Each number is 500 + 25 x the weight over its row's rms, rounded and kept within 0 to 999. Layers, rows and columns count from 0. Numbers have three digits each. The size before them is the row's rms in percent of the matrix's.

# layer 13 MLP down, 192x768, rms 0.375, rows 0-67, columns 576-671
098:504462496484494521464519503502515512506497469496486481480463501501455541529534541508514506528492471471504483495521462533508519512482521465468510489489505522516469518482494531531507472510524504449512500548499466478520485493507549527528506487468508503511523497475499491496480542549473476496
098:517487471523455480489466480516494521469503485542436478489468481504484490537531503485471502464549516485518524453517496525551500480523497545497484516491494513506505483583513468523521516464532485494480507495466449483551518458447545518497519473494486540536500487519458451497485493479503538507
097:499493505501495496463485470484562510514485485518497495489459507492556517558469485535510516474445465494517519480481518518526502476498499488465508500444454501510502515483493500478502484491488480527530489508492527507453549500489483471473510498501477482550506490477476514523495512543540521531
101:489553518467523481505510541532509498464484503484545519496470509488431503509492484498472472488510514490495528478519476498494481486517510490460456508507473495505453483508531518518534519498495561532476463506539518527506526504516488544537494520494511471522500538480473428478523458566504466496
098:501487478514507468486515510481502522515492492521518539483513535533478524515451509489480528427525501498514513564491491522517512569480520500491493496514486455492512499501499479539459489490475516535466478520475496471472461518507519551517472527537539509473507489463515552452521472525545480528
099:469469463494482535593473502504518497529538529501471483480475475535533470500510481468530512509545505500485524470516536502554497467522461481489492511492560535525484517494490525515509476496492523499487487507485514504528476541491517514497517455507495523524505526527499511507556515453502490483
110:495499509496534555476469509489497522511514512477557505507495534461463490508514465486503498502531471463550472502517435548495479511543489489494473525486505476488548491483523497523485500477551488511537509485495475487549494487516546518484529533479483496523533491477488472535501509485519470482
097:488489504500524459492529528511502482474471511496473540486553524516508489530521507478490531518512503498442477516436494489468451480490531462441508521491486497513514479523465479512484476524511537493498526488489494509484512508458496507532537458511486501508476505519531482486537514536532461473
100:510515483534504507521456528524480534465494503466494475480477481468525500481485441501481461442503493486507488459516472450464489531517484503528504478524469539526465508484483445453485507459477513492503445500455501532464513516477514538468534515535520481523525482518468484495481490509488493501
099:484535511492479485487507500491496532508465492528487472462465528488449493480501495468479515526506463520495487520510461517474529514517485514460493545528533471514465449426521517475533458491505482539515506509515484492488533529496447527489544474439492476506504540506529479527489512502521455516
096:458534523526528489499484557492525487516492485479533478539521514530420431518514523511511532454522499536522512528458505460499483521509485504473506508490512516474490510516514501513494475534476467487500483511433516495497534490480508496544550448453528469530504530444563527502505568464514485469
101:497541466532509483473489524498471502524460499479462537509500492485513500548494510500539527503564463508514515528558475508501505493506484486484478512475515484495546519478494489530520573502537464498462539535451498498450483495477492515484500484499491474492494479491481506494510534516490445471
098:489497508544527513480503469480481508492510500455501485458493472440539489513514511471521504461506457534462506459500475506515502507499481505527472554490480523501491491499489462483492493447503509511505472530480517507538490512509499511508487480543436507518547476430507565552513527539463500508
102:554529488519509527544504475520481466530511504492474500477524513496497528519498498499521502505511470518514474559504483549538537498477494456515521556499463483484494520500516529527473488490494511499482485500488487495517457487461493481545480464488497512478529486436506467515486466490481494523
102:458500543538495523500454461481511465472500496495478515532468475466494520485498477492488480463506549548481495514472488528521531519456530468502518528509516502496518478503512441482538511463447522488482464513489487478506460496514525467502474483513514523447477486517473491521516529535458504517
098:466506537484486477552491504475511517476510537512479526488487492476460464499480455452494507533506495491471469494480539483447483488499499504463511492519465520500492474467486501470479477475502527530502514519489505533521492508538466525476476504481478470524521485501506465526487512479573521494
098:447480489520478516525509504529520487530508477508500450442494523468472492524496533500504495480493522536480474499484477496505484486514469487502531528564506494517512465465530456495491541532533522509484535470500518495504528522471480539525490480500523546444514523503529511511484488461513512503
104:466474494516484544427501519455501507480533487564501498518529483548519512500478498514477544489491447469530497527455473524527464508505484519455503552527475445511515477494509483468448491521477489522537484524498518481523541515501539457520538507482465499558462457491496495454524487495517476503
099:433515484479511493517542504488476503481538461509481546486515523500449491514504556492512501512521513490520536496529529490487491529511506486508522490513457529530486482486466499462503519480485503533563487511468492518494455453507504483479509515498470504486491461475482531468529517497484489523
103:517500536509509489476482502490540494506520558472549514476513492491493516488452499436472510548522505418535509524512496499485491488517522494528476525509487460486497500480499493461512508526475524488452504520530529510470503485485499499536491481519510500505472472502526482499492483483505510518
097:465529520490483495516432523513536541518504503519511447479495513537480518502493485502473473460460497482516500507522539434490458530478452495517466472504496523473491485526493499479521511478506496527514426511505503513495499509490486532502481528505484499484478512480535521473457452512526494524
103:505505499484479510523500490469490488534450504468510540504478486499494539502499545507525519504536477526486487532481465503492496511469452495502504525497531506544532503510526555482494487505477473526493498457509485572499453466478492491477485495510489526475524478514482495447472500509478508504
103:526471479513543442496526566492482551510530505530513504494501503523501491486505499485518467506498508510498502520496496478515467520543462483461467507504513540513487474487466495476547518503538470500495490483483477482501505492480528491501480532508516507493497483521471494485475463511510483501
098:547459453548517481500482479503485520468502520505489470530549497548525502462521518528459490504492506514505523538535510483513513488518495480510531516494508507496503517513472540491494482492507486520519497534476509470545477541502459537462528522518484536529498526498527511476518494482490475500
104:544493451549510520471486492497479440490498474504508513511483523482516505531494494535476541514493497507490483545487510450493556538524492492509492500497513529473508492488501523494513465461477492496500482491530476508503500449470492513505496513565456481473515472486498488526474508528466480486
100:480512495476513462506520504475475526516512469499513497453491496473524531484511547506507513500481503489515530451508515484528523468496504506496475509483504447490547481524417442444538530485509521531519533522484516462514509489542457465471477496472510514459478472535483457530506506559494523461
102:468498505538523497496476526498528531496514512472490516540527472497554479469534513510511523474537479499535539502455475492513475463484509555491494447523526490497554541470476510520515473498522478497497487494485495491444469523500432444533461496473476527502514478499512496541510506474487479511
097:556519484492515487493543569486482483529492541523516497469489492484526478483549493536530536485451496510519504512513476469524550490476531498542502451510491510503499519494515515502481516498522521476523526474481497485512493469505471514449525532462501472508455508495543475481503490555455516486
101:478513481497513475450503518549498509506521482529472534512507500487523499533467546488509469476496478504438498512523525511484462510537528515486516474538498528471441558527477504480530487512490478507490503451514563521517474451508469478494483502497506490470490528536487516496528494435530473490
101:508482503506477494506493477462500453522481456505517529536493509493419494503496488558497489506510513493508494498472448522519490440467505501533537506511486523475507523509499468506501520529499494536504523489482503494520436510517492452468529464526489494492521525507461537514489471490469528493
098:502502508474461523502537502517507507458487554520494480546446487502479521499473501528466498493478506494531479469477501471491482494510507491512493485489502479517532492493460486515481511517532497513508516499522487504525497506548505487410514463492471476512496476489497491518503503493496512527
101:523484515449489518542525506512531424517483528462490493535492441491510484505493513527500480497526503505499531522548497491514463504516544485495506517493471453496437521522495514551482485493505435511495433479540509524507482463477500530521479521503482495501487538458508509521495481485497509473
099:482475507502538512499486517478513476452505476502478531464512481529439490509488526532520524482510446495510493510474508536499488503463541527482468490469522472495481471477499526515508538576493521528506485530491494483508550495554511512564484466498507534478508499495503498495494509489502527519
097:508539529557474491444493476558498495463521482461494548479461501488506478510505493503471505511502521537461528483524565538505478440444499551483512475494500486484531518501509511504490478493543477481480492513540474520469512478489501511496491523478535500482519504518521519539501457510519498521
096:478538522498524535499540488519547481531472485465519478485478514510478491506473467512476516517496491477517524496497491522551508476495461498499470468541515519519504488496542521479476519497498520507472491517504467481503536492556529515488484503520498521545518449512431498489499467501503542524
099:502526506485481502487503519516447516488531520422488493510494486534507528529514468518485511474475495552477489451485511497470516501502547500523505525468535456492511525522485499503491570469495460472533533521501523506492538488541502499536492510500492509468488496498539474503523525522478507486
097:490496499491513484499486473459492532534524468530511496518509497526491532519494509472477520528463486506463497510513513518503496448510504465528489472474514487508484506532491469480493486534466508483517499479513530503480479487464480467483503512513501487497500488510516479523511516509490477498
098:470529498498517490515488496482508522526512489535498491473492491494544463492520527514531498455488507488485455502487486468481564506500521482512507495515526493471466493479457572512518500513462488478517537505428487482541505480513543512536470531479541468537542498520478505478526528500538479479
093:465530484498517522540531486543499466514499463538529491548546522529513526475549497477485535496493523488495513462544500485530505511494491514491507493485493536471484572535473523508493476453495499504503497477494520492465485465522504459487479496472487493509475489481487540492503529489477484485
101:465467507492487505478477510475527494482494457535466523516561485543478505491505521507467496515516513474540538502494476489500517513521514511496507486492507509461490490538517487502520508568457476489463492505497495477506518495504463506460482513489525484507489516499471477550499534498529511479
099:487512502557475529499517473513473502531477470517506505505474524523514516542499497461450514517496464537484493484468515493516514482466475454560513501501486515457486559441477511510495465496487481491528500501541469508432486510524526534528492483495532469488524455500521503483525535506525525501
099:526495550472460503504493508504505464449518510516550482526513519493472514513476445477488498497471519531457505503463539522476526449476486464496515499518489471501490503466540481524501504539515499483491539527554542483495520507506530479478534517509490473528487511495456495486483492469520493516
099:493536515444471452508499500483492505462511497477475497487452508521536543507486507505489542504499484512480501498472517489541508469457507465452510534474476509498515479510564464506468523507494493489463504489534482471511474504505489507554495488502483514513491539504454485491493512499520492471
097:507466525479521509530491447485521497486472472502518469528467486518506455511504508497516521536452468474504502529497541486442557470501502502500489520454471512500496485502492476497493540456505487505525517470466487511466541531494544478491529515503472474512524499438495487497531454489527481505
099:496520493474527495473496528494505473515521506524533496495521531544524516488522507515544477469515506543471458499471545530537438526557511499524495488518523490508482459500472527466475554468492447514476541542530463484529472490544520477508490468524521484546488535502501491528527495503503483465
101:464506535478541514474507474481468467507519468541496530494455547480509476491498498491490483514524517538510524496502526518491494513467492503544529478516463540507515478473506515471524487467542524461497476476505528486537521507537502531484515523473521495536518505488459416504538492507504533491
100:471499506520492488460501473521474529542461548495454484453462499449510472546548466493482521482519454497538476524544485523519529497482491517509495470500510558501505548403503457501487499530479515488517529523517506500516473500491532475501531501539485503523560495481490533510467489511484517508
099:471487494498529507513525498486520513488508497529534538487490549525454515507504465480425496525457477525459484533473498503511506500525485490476505527487507503479467525514504494508489506492503522514564519484532532487484506468509515491515470491459518518500508509505482480502497523516495511479
098:476532508549523510474492515491540478461550506502497500540521520464489524519497484495528492519514481501476532521494510471551486521491473487486512519493485481490545500473502534490475485518475471479509510482473500578527487508486458519452496476490513477438460551530498524531507503502478459506
100:530556494479528479537558501502467495454494483468470512528510492492542515494498497508523511538490471539498525491487478499495505496502494529509487487509504489495510509502483481443507506480510462456486512441503479488492461464534492448463484480508487503468513529481494521491504432498478519474
098:501496445531503449514523494518499476509499491515514524496529520466483509513484513524459493501504521492470520531458491507509487505468482510488498493505500462490528516502527494554510459520489521489528477463497517530511518480472479501516498483525499518519534526525492520481469516500502470500
098:501489499497490517513497466505494501487501464477486512417460521514466491512555545489522464537493457525565494523514523564519482491524501494495460484492539538468512504471511526494465525452467485470486466453476505514545528489509526498499487500498491481462487472518507490468507536495498483504
102:534543515464499487523521479521536495483468517519531463526483522478504461525523461477522527522450474517519524514512511498474472451529550432504511496510520500503504553514521506510518461501507535495545443518499505527500511486530488518487516530494491459504497472532480491421479523475511534511
099:494506490497478495477499473493510503521515513452528514437464516466497520472492535503523504527494518498485538501528482467545469461497513480468483537514561536515459511484493474485509508500471487490525482488482498501521472454482494512485525501500507505478513495557516515504508482467518489490
099:521522525502539550497482502496493489487524500496516514517498487465473529475521556505503470450523543436480517514525459505475534500498583519467518511475435494502508475513478513510520506501532544502506562550484482481536483536502513529495511515487535546513520523484517540524511471501494490550
099:514506495504490480517485490506455531517492496486483472538463484515452552549447506496487512545536511448549478447469464450464467518524510508510498516512484504497545466510542492494499539552508474494509522551498500477502473474480534430512505523485545485501496501527497504519466532502521490490
100:467532500493500520466562457487546471552536500488522514526491543473479489510505447450504514455480487517540521510605507514522512546506508524509512485497501503508496483490500510497487462477486485545554503476520505442539546501486498488480522501525442489481484507461492520502520521504525514480
096:491512471489477533442508471540475485523498498507511555494456497505544506506519536521546506514523464541498489494464518504534526524491502467509524529510497475524498518561518516518481528449490475489484481497492452516524492569503507495529490537501509501553520471497411496506505509463467520472
103:509504453519477530523526493517515497508502501490497472512507515467528562510516514492422519529546512499526466492474472524507510539478519487470535494465516470474585531533463518515533466485504538513501509474578498524550531531521511500452511446456500486497499520477525509508535491483531472500
097:498467475526475516499494524485535521555487478478513506498514496462543517499514463446479504581515504490480497520521561493484523545515516552529510519443526512512485487481505479532522489494497498518515494469528523530508513516473526535485506507486511495544468487481513496448516483507511501523
098:548509523507486470488475513457446460491500511492485474463502474507520504430502516467491502463486509555527478492493466471510518515539475504498512479502495497478509503520454506454518497498539508524504557475494527472490496496514486503516524546509500526503549437513490546491507505488500529480
096:521510512462468515512501508530503538499507471508491499530532489487514509515513497475509525497518500499491488500517503516446473510495486531454510480507479472521497527488517486465537492505498525491470510470499478487483454511511486522493458464459535503515515514481498503477514524516506492524
097:534483479493560534508497490514489499499464462540499466470503555529544481505493537518498468473503503524497458492541537555519529548491486470486522520542461466537524510499516528523519501521531524546507499490508530452492485517527513496499489506487497512510468538519492517513477461465489458467
104:477464510434505466497499504546478540480543476481525495489486474492508516515475493495520494485425511526482467490524518499507497473501476505552493525492500535509482477474522469473510531469535507537486514571515490508471492494491514507474490545479526549484515487469508496501490527541515471506
099:465480491513515493511529487527471530492511477491528487520558491507515484489519462480532480539492481482484510461493536499506464504481491500482534487464498529461482485496491466515508478510534489478524489517502483520512511486465471500496510499479496512487511495488537510513553509499476486497
099:528507526499483542522455490508474485515563492563544533526519517522525483479480482528519478462453493472533535516505504473453497481537483528484483487480456489485497504504527483523478506484539522506498466496487499502519516484490503457491494482544539506505469490492464522514494542496488515516
094:457435515488475466528482508515436486517531513517492492504502539533459477527455479511577497487431515502504465535494506496521493538524511490480468534489520514534540515514514516550533453513491465492511486470466525493517475502480488472482472502513456496516517532521537493523516489511494516475
101:509524483503484505508488486485554510489530523523552505472469488531520541515456481509526486509521476483552463498473489502496502533469517491551540487517435452510516476502488570515536499535464483509445494488499488458501507526537473527511534480520476519506503510468459517496495514523473556545